Weights of a small transformer language model: gated attention.
Each number is 500 + 25 x the weight over its row's rms, rounded and kept within 0 to 999. Layers, rows and columns count from 0. Numbers have three digits each. The size before them is the row's rms in percent of the matrix's.

# layer 2 attention query, 576x576, rms 0.132, rows 464-508, columns 240-287
099:510492495500507489505465524536507487496522474459515502513521505501518489497550476531509491485516525508520540463522509479492524552545531495490508
099:480446524471543513503448526495525535465500493508497500546529535530463518485475505528516504547498465498487537475468487454522439499486492488545491
101:454529537485483510549466519473523472535503490517487510498544483514511514473462479509479505537491529526473479515541505490530507477475502514499512
102:482498507496464476503485510479509486483519549558508505479528509485530522471488577460479494505487455537490483492487531494491490514467557493478494
108:486527473484460522535525488490528544464495481564499527501470502502530495490518519498484527475513508536495507515536477476499443474479542501530491
110:527505479498502509471489471484537504543504527490464504507521476518488495507517472492508473511510508542498481481514480494504527472483510539490522
108:501493505475479538513479500506543490501513508502465510510469506528485482516469467472513501524493477496510496498511483496475439485508507496518533
102:476524468542466509481482502561472530496501532498477494517505502506482485465492479500544487450484452489519477507478531475463517543514532501518446
101:503478484521461470468481507497536522487469507515491471441509505501493461483434525529476507547468520477546516462514491524465497487522554478495513
102:492487509476502452508468484514437496489483533489527471523509525467480527529491497514467498492513494458502535489530501502521457516511514492510511
101:461491505456484518479479562486482509521478506491443466486501495533510516484442524505518535494515516465503516495488467521469516487524500516556507
105:518519495484471496484568484472553526501523502483525478511490504479507481474532492443473534515518549500496502464450490543502511530500493503519505
105:487507516468485490522496448514521481445496556531463505510493504492517521511538484503501457439494499491531486461529534490518527471499494483540502
107:481511532474470490516434512497525493482543448467500477547518505504487483528517502532487524469451510496467488473524500512470491534521465519467483
107:512445487502489501511510478527537473497494497481492520485482486488528486512488507499507500509484534504489475476479538511472520502480499541456468
111:472511495518478477508515521516494528495547511491499496507500520500542524506505510495486476522515484479484486457477520481507486500474492494440507
106:482510462521504543566489505492480488514477502505502471506456465501489474509457490462535441481497488475530499487470527484479482499526507494473533
096:481490492522502485470531523508521485492465520529467505479468521494504514514420482504513517537484501486485532464521531511504452540515484506550448
101:527510523523510526476511528508547505514531514520535488492467482480495487530509443505474511526511512497480527482521518489493488492481548459518531
100:490507462490492492501553561510492468477475520525518542471507514463499513536502526525493504457472494493523469445513550485515503500508522516518524
097:460518521496525495516504536506517494491454523500466507488463484499504526479468503496492454466478546504512509461516514496465427515492507521527487
091:495534496508497512435472481501519506467529491461517483494467504503507509506509495515495505470526501488465491508468482574555499551505551533512451
104:508516483493440541547484468498515522470523510476480502503478526491517492503498509490479540475524489506515515532494463483475535521518501492449502
101:489505490496512497495508493467553485544450517507512504511506539466533491487477464449479490477511506477507509460502520503496477485499495519527459
096:498518491424481512469479526481511491535519494552495453478474468489499500455479489487481502521475539490517485510498530525449481494499517488515490
104:497489487494545491528518530509512507470477522518498539464507469526484570503514526542517517464506479458556492501479450489503500465489529526500516
097:511517508516498568526508486497496484460506496450490524492516527497475516518565485462500494541523472539511539506440541485464529553499489548527506
103:505526477470451541541470531512494464539460504481505495511517508474435499519446540489488496509508498458454497472513496470490541503488502512487533
097:506497514494484500488515474515485518495508520498526519509505491492526520547563498526468534471499538511557439541519482505499495502513518498497463
111:517496527493489506461502484530498483536524476463498514515497535493495511480531488545487505520522481490501479478483493518486550483499506464527550
101:484513512516487481510483490498482464511468512537502498488526455545487514494488484486428505505541477516477520502528498497506535481506496484506498
097:517486504529510519478526520493523450503516480553512503496552448475539499455493551520510500473454496499499476499516447468479465487525452512486472
101:441452488509462469460473493500507497489527499478508496485485536476491503475509503514466510527472524511512479509521487539507494517508470441495507
105:458548523489516475522485468449488503511507493500486496523519487510519477445487472532495466522525523541518466513527471484500488497499511480476518
092:468483466478479543525509485470490495512493513473493499489480505511540521499561524496505483505513527515462499513505526455495505529498494518497470
097:502473478522521478480484492505481484482488540509464464512453521502496506540509514504498511485531466520510511505462474511484451548493487543521465
099:461464506462530507499487461459459507492497488509526470491478474497524469513493510491481491475513516502550472543497480526470483493512474469482484
098:515507563452436493507473473505510497543521489492483480503512515516517508490497468496432477530471492543474520507553486542472570503449492523488537
096:460488518473504522429481468497485477515501540495479518508476476525533490543539472486509459499524492542485502473513510504491561499510497492502530
099:496486463507525478511514497505464505509512522527477478503536442507538503490511565453504463474499443503508480523527514499525514514527539504522482
104:460477530531515531504523509507480534495472496456489493533516511437440494497472512454534460481475490473496481522471456518541520515468514514508466
104:508498499491478469517491476522451492457497519497508474474523500501533453490546530497523492509542491516520511486506517492532461523537476519477488
099:487470493511503491476492545483496455511533521530512489470484472477454483519530457488532456490500494530471502466487476507502534527462519500487556
102:550481528488550516554522505517486507507469513511521517518519472452507498546493535497517553532482495479496515491492500448492484450498516505537513
101:446508485521511477501502471504526551510489518493495515499495455503536503512499495487492497497469469531493533494478513484515502483499498505460502
# layer 2 attention key, 576x576, rms 0.129, rows 464-508, columns 240-287
106:489486519535492496493522474514483463544505492500494455483526526509472497528526502474469510474504507492486522531454509530521498496493489504512464
101:499502506482467477509465503517528488477513549483519491444517500478536469500480474496528502483517481514484508490515519479489529478480530482518494
107:543538480506478536520460459484509466537492476485453533463512563491524512472503470429483496506510462498452503486484510473471490499467518524519526
107:495488519526502516514494508505504439486524507511499490485464558472568518479458516495519539478535497528441481539499475505500516501538508528490507
104:486483488497511473487517486507512538485505512469472553475522489504509533504548522487503534462483516515487518539507518468515500496490531501543501
115:533452491515536495455493477477515507473515507480492473516502527511531504495542510447526530478474512502497483497510499498553509489489492491475516
106:488517532478488517495487513444484464489514469531460497459512543484497489483500471499500522517520474486502466508493494485486524501471508494555505
104:523518465499489529479537512518478482516482454495504504482483443524461465524536505478488484490536496499486511448465485485539494498484508543521525
111:480438510537521506515518494485481462514454521518460450547504485459478451509493494470535503529502524501510478492431504499487532496463522514503470
103:502481534509523500488473486507482489542571510497480504539481503486486498505506476483482521493525453472475523525537504486444491494448496536510479
104:479484500501508522459495501490494468526532512531487489508502511539462469511493474502541506494562522507520543519489521498477482503488504556529454
112:444531491504504531510501529533568480479525510504498526483527480518506480499521504521493500494475567467539492490481496514453522537538494535504510
102:511498514495470521526467440510517492486498526501504513527479519526513492497525448485488467462527512508443482521535502497544507575530455493511440
106:487498464485519460489445492531502478522513478490517494549493551474498535460489520498504501526473530486503491525466501502489519545479493542484507
105:488498498543504526474494487503533453524487567509492474483479497461472505492493504502481506487491515522497534473489487513523497509510484529501490
109:496472494483495517473489516507541465528538508466479531512514447544426507534484532470519553498510499508480484493546502463497480499443496495467521
104:529524506539515444505483436501500474495495473504514492445516472512468535508496514517473460489466546498507473529503518484479473485493502488486461
100:487499498480498513487489512508512479477483503522504532502494513492501489514490465521501500478485481477528471486467495450477546458500529503531525
098:498443494498509485503457472484497508493471508471500514486501494523504502516493566487481527487515528521542491492478481441492506527428486506521498
103:469528481503495532478475510502535455473496527527489523495469477522540483494489501484493472504521529536531465498507475518510519502493498485467526
097:566508515505482504446487483502536482475500513467516508489480530493523466523454454458490486503484533506535522501491477455492515427475516532497513
087:501485479400470509449499475462458531518532502499513499544547503499522509518452484476512479514527524491489529481473494502522566545484507502546507
099:459494498511564506543514474481451491537492484523514460491501497486508479508477502503509506455525513473470546492493538506502466512484534525467455
102:524503533504488539463499482515533462505490439477489466511483511517489488500514518486485479502527500528533495483486450460516528528466482527517477
098:539501514534507491474485552487556498519507504494500481496514514480484507488522510507537496504521505465500453482492474508519509536507527515492492
102:480534472482497470487532519506482531510514509495498483443493522510537469476496478541488512552556543515498478544479507512509480544552529535524492
090:528504499502519535525528495514480487495475557487489460460500532447553524510530528519491503464523479508523483532526470487535442519524493442507495
109:498483535536512505476458467518547464515521525518488499479461505521506470488540491483499483498499509508528560482495481473498469498478474499506504
101:464454512535518457553519514524475492523499525513486488471503525502484493531502518510565487477524502492496513507470484531524495529526480508498458
100:486515524495525489499506474521485464506478513470480512468484521482513485541496483495497503491529461473481463473527527503514483508460500529507495
110:466495534490452517475494441485514434516505493486429543533497476514504516492531470494530479519470496512497502471520489547487502486464496493552487
094:453534465516532492534526491488475489512476536525508452497532491492500478451478482536504500508495482497494500509512484518495483459526502499525515
097:454523499495479516517477502503505481508479479473519521527546483521493477504548525568491491448468471488471477511464509473515542557499504480515462
111:452497489434500497519525542490473517456486513492473549487536503535493528489552507518478513500481499462527488516521491504518503472519568459529517
097:494441451510515530534517529510504519489481540498503451514523527476487505508515524493443522514450501487505467504473491523555496490534483450450468
097:523516461495513475518515491486563488490542518502468510538492516491481496508564513518518470471472474511507479502505504507474487498498489484494481
104:523503463511510502483498502572474461506514507559468498521512492501512512475488519510530458442511492494521507519525531500516544492483524538519504
099:487500518479461506499475529521506489475473506501513491508486475478490527499453477492504524494547536519490498492501490483487471497513459513493533
098:512474494501461518484489484477499447464542474523507511515472468471463511487479496474499513510519495469518521497561491497476486447455489500534471
105:504495477470538467498522566509491491505486534484525488507460522493486481442516531534511516506516479499528483526494500508485487490529468499528505
099:525481491514481469462469443456525510523513516456511519521501504500490475506505506519530540541505498519509527502530486481487509472474464504494491
105:510510481510472493548571524488467480539552487501478471489510481504562494506468538505535509530484513480469507509509510500525480492527480430509493
104:542518515482475537499461496485532461494493483478511519509483522522505478480491523504452502496442462498503499530524435510475484444489494521561499
104:486514501546465516506483515480529492495506505528484476495533499519502463480512524467472468514466511504502554464479512506533518456463503479496520
098:532483493539482554514512501527522488461512509510466462482489489468487504483512469521538504504444520472481476507473505481506523502497475495511524
# layer 2 attention value, 576x576, rms 0.133, rows 384-479, columns 240-287
108:536495477490497470502482496503522501488509541485494497501466555501443490516523487452485439448506522489466534506490481513504506516461466517505468
110:522547494517521512487514544528523496531515483524503498488509480485507533481458526513476485503520501508517511506487495523453506519524510502460525
100:467493501499528468497524488492510509512499512503558494446488465535444489519445521509483502477499487516530550445521479436513458512511519538509518
103:511532496459484487485488498480460476496491500496536541474486445470463503519500513496503498519523487529476483511505519515510497530525511464498481
108:514479514459507504461488513487520479492530559523535506484476516538543507546511479488505485503510474479493503502501499470490488484518522512495500
108:488501504490534506514511480559493477521486546486443486511491485520503535506500518521515447505519500491494475502497476504493549470476504521509532
103:548446465538491523522508502495493500496497518498496502467515515505487529473473485520514471486468498499475485516490491537493516484529462473527513
101:492523497541434472502495474525497508560470492459447468475485497501514473470521462506505500512479487541509517489532503529541497508504516489502496
103:505514569461484481487544522472481506510520497519495485577501535512532528485483481529479498482488449523505503559477460504479508503518504508488503
099:485470472517499459511458471454478485528463484520493485520487557487459479463472504482487510503498506474516488494487512534498489533524473478508504
103:501447497532506481508519536490526502508523475506415461469512517516480491528449487472517497522517495514464497496520460492541521508516528499496502
103:493542574486507465504491507460487507476515527516520527489506454493519484487483488481489501489518490506541505507494495487482529508538499495514469
103:485495518493546522474499484494525484473498443484472510485485477499495519481511511445536495476486482521510497455475501508507520475546494520495499
105:493481505500498535516533524520467472518471468497504517496516506522551505514471453563527521484479470489525537478471524493503542520470439461496517
103:449481482479508476472514479498486508513470524505471497509485474477486486549498492515507505480481513525493532462479478510499481500495513501450552
103:507528512494474463503499493527457511508543475518519479461492488511501527481513484475539485485475543481500485490481510482454511505498484487516520
097:538495506481519501527483504552501458528518528536484515512506516487525546523477478493535480510480495473516531496549494483503516479517509534524480
107:484496541508464498473515510483497497484475527502511500503529514512497521506487487498552485495495507482520508467474547536500476456517484497503497
104:515480486505493525555527457509507512517441470545523565477455488508469476499545478500470469482471474470491483502514521482490504488483547452535547
103:467471544476521486489500493467512493469532539499527516514433540530468499512508515497546504523490497525500498479498561546520501508491481496517486
105:487488428470512512552512509505544450509520488508529499529502506470514512497487463505507486477531519517503463518532503528465506563483491495515471
101:499482539519539486556501519482527461514489504496487503493505516526480501481465507502538516490531474477488552511500472494526532505487492502455471
103:510497507475543466485536509473493465527469492486525533514474460466546494519472488537524550495496495491466473478482482515504514538488548547475483
102:494502494491507513538527529517541510540527469477512486479483523538483461515473484484497499528522489518519505518502489495549530465497485487514497
103:495506482526488521507487509480535522508511508519519510533521531505506496500503526508481522529511496542452475520518515505481538477536512510450496
101:502534505523477506518535478494472505509516467516471515475527570533435480483483511493511488505501551480515496503507512492503533539525475523542472
105:535468465494488489511485485508513512489487491521493524489505485485485487506473479484528496540486487495523523501505485513495492512471517516451478
104:467515511515486498494496505492506486497476530531498505493463494501501511541522549522527471506533475495459507506531493545483510459472524527504497
104:517543501449501473526511490475522512473522496486497501492512477485482506516527445526472487515493502475516514484502481541504508459464460473500450
104:497463495489436479502498484539510489515503482510486553508502570485468533512524513496488510483537486522470505473459463523505471537496529470513519
104:486527484507478513548481514550489492500526493511487527501551463507538470513532524456543435481466499454481535491507527508466535478521475510502453
100:487491543505522506479519519503452507486519493514477551456491490528477489472478531520480489483460469478493479472513476466533461501488528494507507
102:456523526534546517491514464529513506504485485499541533507511494427510504490501510464513535528503527533531515487496524467482516530492480445524511
105:496526497512498512521505440502487579506512514483489497447499540498484502503507502512465521485539512535499473468500514527496511523500500473506534
107:524554534515522467526486499470531487497513504498480532508534535494506465519491504513536534540497486493491488512478533497483536498474559517479550
104:475486491478513492510456525527481505496515557494481445511536503513497513512507505477527520478482528492485521447472480503489512469483499519478555
103:560513547489496477517526492504472488527527536515517543508505513485504521526517505476488455459465464481480497517519517479496485476513477495488535
103:467504493493512467478535493453486575480492546543474520501540493481498518484501512505489501465504517488491500484481520498485512515510508482503511
102:491481535548543506534470545520473477509509457528470509506486512518492477546483516476526546487492461552460521472537503490502480491506483481506498
111:491499543512477470488518517466532495459502490496516504453504552562478524514480477487503531505512476479508478470511460502482511480480482472488494
106:475497518487475527472477484509472507499517499518471466473465499494540525561495513557522518553485491526489500493484507489484520476534501486503462
107:490481471514516513497554491517450514523501511499476538505502528463490489533477489512496441537478511519553509521493480475507500508493496486503484
104:458486479521529518471513476528536461493497517524505484497458474522472462559538481513509492512507484483489537501482491465505505533490523527524504
109:548525547503470489511475498528507501453491454532472502505462507519505456501503480505468509484508510549511517478470496481503543487509490493522509
103:503477491505507526467524491500465549507545527449504511488505544473513503513516521522487483511491496562457490517529504487532504467527508476531487
100:513481504511479543499534447507511492516536536472468523541500502507476523512508518524524507519506479486496532486487486485530517525469493471528478
101:467518471508488535510559478524500483516487525470499544520501506518519461521539500508464490509511513505539493527513490512490493468492458488491487
105:465526489512511527502473519476540498499507527483493482472515511488525496515465514491473449455493509487507489504457496485495504526524502516446513
105:503494481512489485505471508490474524523523464475485502473480503470441439467508490493508443520513525509515471496510468507451542481475494466522485
104:503503519503479569474498458522503508500532510511479498454484460477532515450526505533494518466519431568464441527503482481521498512533497503531464
099:469466530486548527478509486502484481505513488522504512495506514497466511555500483490513501427523496523468485517450492459566525514479497491490489
110:475496537474469496524451491524529522522476516466532534476486514474470505513454492485516530448494478472475475478520484455487525513468514511484503
108:478543513506486508519517449515502540509451481516475485520515510498505492521526487498512512515446486500555492467519472544489523577493481539477464
105:483471519493476490481492548465496514479518489508527489515489524511534507508468516508488462483512568488498512493522473535510436518469509472518483
104:504465509506510501464502546517515495507498498510519511504485519517459467558495511517483485499528461490495499505497496492510526523515521506478495
107:485486492522493526487477499500466496528478519487483505487535522509487554498550489512533499447445529500489511481504563520498462509533521468444497
101:525507453502490545519499499508501530499520533461528515533449512490519483502533508496525463504461476511515473516499497494448517470477476486510512
104:495536533521506477472490503514497480520519521526524482452477486513510471489500484538522502478481495481478544486490514505496497460538494522519463
106:495472517461552487453521488534508514512484498515495481501479423514494501509469459479490466525521525479562547525515486508510492484499499476491494
102:494510494554535520482525548477555535532471496498531504497493507531474499490497483508488505537464488456487519463538521508519499445505484455470512
103:544479485486489513521477478508498515497499496502468513522546482503474501500522503490508527549458501504514514526501533511494491494513451510473504
104:470490494475507486507517509482491494489497529541533464464509484489536438510470513509460507496483520478516527508474508510474507508506530508502514
102:497519468494465477515466469500478475506478506518484511537492543450497514480498461485456521489473469522520476520490544480509502458515500509514496
107:511494545498495507533479494498518480495520476508529506520472482502476500486483468501479518492480475511475534450540518520493518468517521528484498
101:469475539456540535485480500508447471533490486505500523522518512542506500492498523454523506522535540514461545521510515506468458472532487504507476
104:496475501505489473503445486489516499511492541496463528530458441500527516492499511492501510482473466489499522521478491511514498423498498488506499
102:453509471505481453484464426485531490491502509545485501535496533562509474490479489476519514495519478477527523445539515535473509534508500511499518
104:515526484498489464504514491499502499557549526532510495526498507501445533530522520528478467506487500484528534518464533524480478527462401475499511
108:534503503497489510492532482491524493468476527510517512460473487515550517494474501515495521482547503493503469491501529560554475501505504490494477
102:507526494528552546509521464490500505529477509469459507469512519463530516512525496474476492473476503464498481513531495511442493467451512535489532
104:500477494553523485496466480488497505475508499539501472513484479510517499504516552538530477497510472503505482525501529460457513501474498503515547
099:484532541481548531504463480468476508504479490472475516444500527479519538491501552507505497497487483499498446458486485481491494516518492454522524
100:531504553507527500509487504483509474504482545492472496521501464539495549473514475501460469525509492487526528485539518502486536527515531475489511
106:461509483525515509498519479502519533501539434505494514491511515516514476528502458485491549510510469462517461498469534487500553536488498494470534
110:491554498511526524467489489518482505452485498474487534495519453521492511448482505492494501479532501520516466481505498474519477461504510535487510
101:499475490473518479510463497430513489502480526481493499518502484524519500532527515493485457495456490471526533465470474515457472510477470468509483
103:548527522458523511481504499523472496504482481481505505491493560478451489505533495502522524474496495510493472476489462484492482484473474504505538
101:467529503534516503514495522528500497497508527467468483478468478492468511576465531499443511478512512503495507528492488485483502519487457527464515
102:482494526507505518487571498486543487516495521494497529558486460480475529527516478489519498507481501464491480484486501502523520503473492505463478
103:486492519475510515525499495515504498491518510506508510490509501467472509505480536532502483514495503493511486479497535480517559536503547480512529
105:558503508512510514510455484493508498511490507500509545506470521512489526509489497478482475502523497520478503523495467479521477475507473524518471
106:492502488470521471476497473496505504513530503536543512479459508508517480509486527486536517485478487497480559505509526505521501488477493510513492
100:549459497529506482532465545444506522529535489507462485501496476503498493512505521488530491501481508495553489503489499474499522534442526503427506
104:495527520494477528489518508493522472504516493514524469484519490520515507507511484449495527504509534508477503495482470548479494504460500488503484
105:506478505487470465457514476507498466496530496516538529445458509506558478529486502487475527506437456451502505468515487463547473459475527457527492
103:529500490541531512499478490487477524465529551502461473482491470471488519479512460487526456505510510521498463504496498510490495443467463510508521
107:532496487517467436488479504521510495492508477528548518520501500536479517457468516484513480474472554493489562472534519518498493501505492535475501
106:499537552510478520504486513491458538526522529447498511562499484494459467556564521527514522529451490465506533500535469500506555502518511499489520
101:529511466529565458486490505468556433515497492499469544537490459495539511541507473495464450521485489503540519513529506548532466448515474481504480
106:523524525473462511505517506535539525512509500508476511467512469543511513480490491473572515516489525498493484470479478492523461501506482497471507
102:528482500472502516483483493531547531498502487475488471522498476510481523502515507499497446459530521516464434497497507508511500501504513497505533
103:498436488497504480506475461534498477524485487479463518511506504496479461492505524492483522473520496469511439476457466469483479538526493470468490
105:507459504457518492507521508490492521497548491493515483516485482503557502475480491506512447511466459515535528488534476492488531514510474503517504
099:499497524495484459531526483476476483462468524536491493501496512472474510466516519509474468532508477518534566488462507507506520498528516506477502
109:488502519494488486466459437512509493463513500531576455509475465500486545494489519449462534487550477486474502500514497470486464514554508514526489
100:481523506521462474461525488508465497544551464454497487476434507515517522519498502466515483550495514499523495478500503492506479595513451533494522
# layer 2 attention output (transposed), 576x576, rms 0.388, rows 384-479, columns 240-287
108:467522497499491564475533483517479457480465477517454505509552452490565504538512509519503506541480421501494486469511525512483524513505503484488517
103:508502534495486524498442499502507499459496527500473483495444520548487461482531498482505483507516516491487492470527531508495502481482506485507481
096:517500517487496529511540527523478503437496438540485514490530521465518521497539481474513515495490484476521482512464505545472523498490491469489459
092:545504487477516478531487506517487519448529488505504482475507527474485488513542521526476486509451532477501520510484488480490473488499493496466536
101:476507538518499540520491507497485495501477502487474514498526494456510431505461519485514495508494507543489466502478470526489524522481504470489509
100:491499473492473451513487560485523517517498483498530533473501511526505546504510466490518493503470516558518543496495496518517453515527499483486486
102:504516537468510522503509514539512466474507494499508521511470467483493525515521509487499513467497500464493538510515508514504546489500478519516455
094:465451480492528514537460535518491490498505520506554505548483489493518510516479533472477489492511502504518484531489520454493483476481473487466486
099:480449487535504489512483483500505550504484529510532508463497512463528493491463521525536560532501521452466485520557498496515513522485468500530492
098:501536473460469536490546485566505507460486496507516504496521486509585504478526482521514498530508507475503554525551473499506499497459509528505480
096:508499485527470490487481509510462462490486519483556499487502472479522456510525518523520478517496528489500547540495507557503503501452457523502474
099:459501486512518507527490515508522494492484527495499531528499523506536474510514497462490506499490521487442525451484491503507544476458509495476554
101:489532511469473483501502514504477494513501587539483464494503493551511460519487488540514514512536518469461473518478500515468490444489500471485491
104:468517467442471533488495499477512558486504535502511471504454504472476483490523520496499477529509504520462535508549453528499483509527519506494507
099:532478504521467505484530522516467489490523484469512497550530541506500544508488483507486477501440498459497464548534514487476500501500510512523515
098:496494435481533524529497513527539449471510493510469470522534500461482452516481507484473497504484471546481519515454551533557454503504462519491495
091:459556475506487472478499469520503524502494473485515466504469493519450515486503478492494494522524457533504467484465531491491483510502475492484482
104:527493514494491519468540465534504514498533486467473489482489481509479481501495516531510469491477509505482528494502488493483506523504524482448484
096:506513486508498463451500496501468519478505524456507466522497530495537500516470518491478540477507508504519498510506498462498485508513470508494484
096:523510528513483518498499490536471517524494493525521484489516491480456452478500478443477466503518493513502506518489486452514558507487514519501509
100:500484568489472496490523495481479548510528478473483499467492479543501541504517509490497540488483487539489510472493461539516541490521524459496512
096:515514542471498465519518484498521517433539493559513532501495492487532510477508528488475468499495480551508467458543558521497488505491499466553497
099:504485507508478502482446485501537512513530476511476472503532537532406499539522455491539482478488513435506475501492542505504525468506496453525471
094:509501511513508473498471489517469460501499534495482501476501462495514513512478458508482510476487539510452494527466491561496505543508521513497470
102:512471452493477527500513461507504509496495536483489553505495486444464442487468549496472500498551475497493509530530495451506502536469504502520496
100:480461517509505490520479517499487492486526509463495477480472495480524508508511480486489506522502479505469508463492481505492451510511474485480543
096:469530504496502538555531513507481468494559485521535479507527493465532500505530524481478513460503464497464483490483517473500475483491459515535521
097:508506468487474540462511516494532532492545505476483517490500463489504532468500419491535489453486504508496533490520537491515528502529468462522509
097:515460509529472515455504514458507457516466496533515512480495516465525459492485514527519478529500544524485479524521532468494489470500547490479544
101:510498485498540498463531516446551503446500488502526497495483506474537473501485492462469486466514525524502485511530505504486553518494491492490464
103:469478532461523501511513497497492532517481540537472476504485500501496559510478495474459519505497497501502487500530466493528485524490497520499503
100:462497546480452507516500505496528466503490507511485443522577492482520537442542503476504507495520521494549505526532496503512556544509476456498466
098:532513498525497483520494529493490435516500483539482500503529517539485521503465498481439497530464484501445462496527516520528455483480511543496513
098:528541498488484532479479526500524480459487488504514515518531502502504498482493481487522532506513480476480487536494520463453507490547515506489491
106:490476469504446481543494523473506521531468524462527492551515494533461569509505518502473493545485480473503502478497524460503471520508494485556506
100:495506503515446519482521490470510450500486485500539540518513511501500463544522526490439499481482463528502516527492515499531465511494480508510494
095:507581443502527513525475508490518522485471498497541482489477521486520499477474521526556568491495471524506492527477510508502502522502530555471504
098:493518524462510534483526528510512469522468473481467466487494511481486500466534497488519509486502480478520546517533477508514545510484468527526482
102:496522472482510531500492522492527526510479486473524494524525496472449505484531476515470464527502506464540486520454457440488493488516520532484547
098:517505496501489483500494504537510512568476492535486490514476483503547491493511494519490464544477506523495482501540546499510507503532505528483496
105:491490467528507491520544491486504517537471540510539526476445497509471457442475449502509491484535540495492506504510480508525502525446512540478498
096:519489546496485466514492510532531490503526521548528479520468479509479463434538490495539504508501533469487475480520485476452499526502492504497513
100:504508486504493492492476514465488524516501502485511485493501507545525511505462523512504479496515533519523504512501510514444549489503472491533494
102:456482443532471494516504518511492485504509493446531465502516480454481544495536533523466500475488477497500468473501503509490463540546474516498479
097:492503464464488493526501499476499465519505472492503539489466499486528497481504482484509531479527511442503553519503529553475495484500482505485489
102:499505524510493461488529516516472528519476483520490502489488465474513481538499551475507506521495541514513496510508502513509510437517456507513559
095:500456520490505513503477503498527504518516514510487497498459504506466544456473496486500520490473491508462499470499505478489482502495489505528498
099:494514498439531504497529503548472517515493492482478503511489506528506473460515498522497523521574460534484531549483536493502506504490476512562494
102:534513512487507491503520484426534486511531488492462478517548521509509577451471499529458510464513517501514500469466539511469507502497499490522532
093:487536487522551483516491515527482517521478490468512520507522478499494504517476493488508465514502504433525511455479462512520501480475441509531481
094:538569514538494517573483460497529531508490465500487469522454493484519496458526473534466523557514537491524541490542521533479511500522497491465435
107:470462446515520514463504574563438458540507497481506500549457515496481467488503519487479482535497513477477547502468491535528478514498475462505488
100:466497525498528482530472529458505501495550490513509537505491497536482540504480469545528474498502531474447532505509544484471515530508480489491474
094:508498511516518503466514469460526470481485468495478488500544498489533480492477472513551468478465459508461472493517511515480492460520525507488541
102:490520524500428485529486518519516468467488485455528519505489493465494518490525526481468464479526493518469537479531471478474532523484491510530494
101:508444491489518487515531486505510518492499471496547526497533506522496503477481522451452525501482494508501491535486468506524530485484465498535487
096:491476489515477487499495506442491470507535502495532494517533465492485493520465489458459541500498516485530505487469530507531507474515554516479518
101:465542481458503463540478527489512532493482474480525497524463502535475529547519493478509470505499511456509494522502505505499547455507487486486524
099:485498470522459478510454529493475469533502460514512516549522556443482477486528531532521520552456501513490470484522514498469543479540513493516451
095:563483484483477478463495455518489489497509473484462524502495481481488496527498522469530497464500524525520473531485441503489492532503531533525493
097:465465465470503485484462484526511472518503497496529498496462503525545481530467530540527513502471516502462512523504491482464515492518573472506520
103:495485493482517481471477465486530510487474475518472505497501482553454504507503478503501460488524440502501498501494523496514466538476477483504491
098:515486516476514498520536507477518470507532492506497480438515528565521519540491494538519480464516543476472499495546485508493492542500496490513495
105:482476487515527527486521498498546538465473501519524487491493527504526498526455448531510507512512447495516477521441455458552439498516511484507514
097:533500499558471464500479496526534516508522493570447504486490490479492493487488478530477523508466473495491475514510492531499522501523475506513477
095:509496516536511517502533509474449420482492492476502447500520519525512479486513495480509508480465518522511466496466477476472505539495501469476501
101:497520524525509517516510506498490513499475500436501492527502473456523539498509511488531459494511508498497487517443501519513525478470493526563516
103:496551484467511524504477535507496525449468504491492487476493479490483515468500496508544490536486468502498460506540481522490495473497542501527518
102:524498509486498562510488514488512498505504466519508502529524496504479503516505498516539521504490483508480549532493476493522470498526502507480501
096:504509494456487484511515517521478470501514492519523490492455485490470522505518515484529491536508484533470492497504508484521501535514508469509476
096:502504470501491503500535546493500463507491461476504458479471515475519497515465496516463523476518536507511499470547523521521490514498520523488497
095:512468445499488535516544523530502496486524481489526483493495472461494531453464510492530504480505496517503558537537526468460470515507513522484459
099:498511454504468443482562499444481537490497477514494516510530532459492535484496489510502514517515497536533495525514523482505479487529499491483498
099:512525484488493511509487514478507519478509535481502516509494494507513498438489567486487454508500524491543464510504511492518486506526499498561476
105:530483528560521494537528487479467499524491484514488501520502503448510518501485545505510513521476492471479499535448513502502520518482492486504458
095:487506474503474485501482472577454519497514479521494506509479537492474530476480444494469523472482524456528513529494531498546508477488529489519537
101:503459464495483469491525475509513495467484515513473481509492466524502522499443500543533517482525539491507563535524479506484491509508523457504449
098:508463506511515525463494496471466475512519500537484506492528535449478472455500437502527527546506519481490480507512459535492485526483485480508510
095:505507467522503463513455510489493478521498507465474513482518550466505497474476528510484470510476477494499570519544543503506511512497477493482523
100:513505463517490456495519515483517529498478445478467482488490476515504485538491477494492497494535505528490487477508513504471493433518473515498543
099:480508515517517520521530495472487535492496484499525500461531473453495509484541485517512521470510474484528458492509497516465484510520527510513465
100:550506474501525490535488546481520482501476487462482504505496504492513519477474474539464486461515523463484458496471512508508513499523461495533519
094:493520500489461467500502467491438470494482462477518471495500486489473502491452511500464491497488495481487479478467488501511477474524464491526483
102:512487505498527511499505474503529535520505476507517507527497511510488534507489517509515488481523484501513496508524516466520486501521481539432532
097:500494480504550504545494473492474475471451489524500476480515534489507515464488458522535470496535543526511485524498498518535482498563475569527495
098:477544496509505536513499505510504488481480463465437517469536519556487515519481476506490527526457496464503517516508458494480473494517519516522454
100:507552481523497465539493526480476511493493467504505491457530505518496478550516505460491481531475460507555508489485493534524534523503518492513478
101:467498447458508487507510512470491512484517494482480518457525519514497484473468481491514481456530511495489495507512511493503437494534483532494475
098:488520504504454507508478495458482535487510482510494504483501506472500525507530459497496509502513521534480504533500462520493512528468528484451476
098:524499503487472496516476540526490459523503515487510498484513561500540485508516496554464503484564493507507508533479537502444531490527534527457495
096:485465543485475480486482455523462483535512519473504495487496519484487488486521533491483531498523524542504537536514477511493514516553502499504454
095:512499509471501473510466557542493448461494514518521488467490529483509493513520515499480505527464521520495508517475527494461538513490516491521515
104:507499498497492497471498482509477501525480490546483519492486497517476500493492495475524509468519552471509495501480449521479496442510482468488489
097:490521510528529467488486507554475507552509503475468446473480467513528500501507446523498486523488467510471442515505476532478527496500458481483533
102:482509510508501513505540515538528517508517499452478497493517569493500481491503492518523474486501492442500479498526519555504519502500547480489509
104:514527473486502538528476495509525534512453499495484485518565501501457530454490553495533519484480507489438517496533499468502507448488514463503516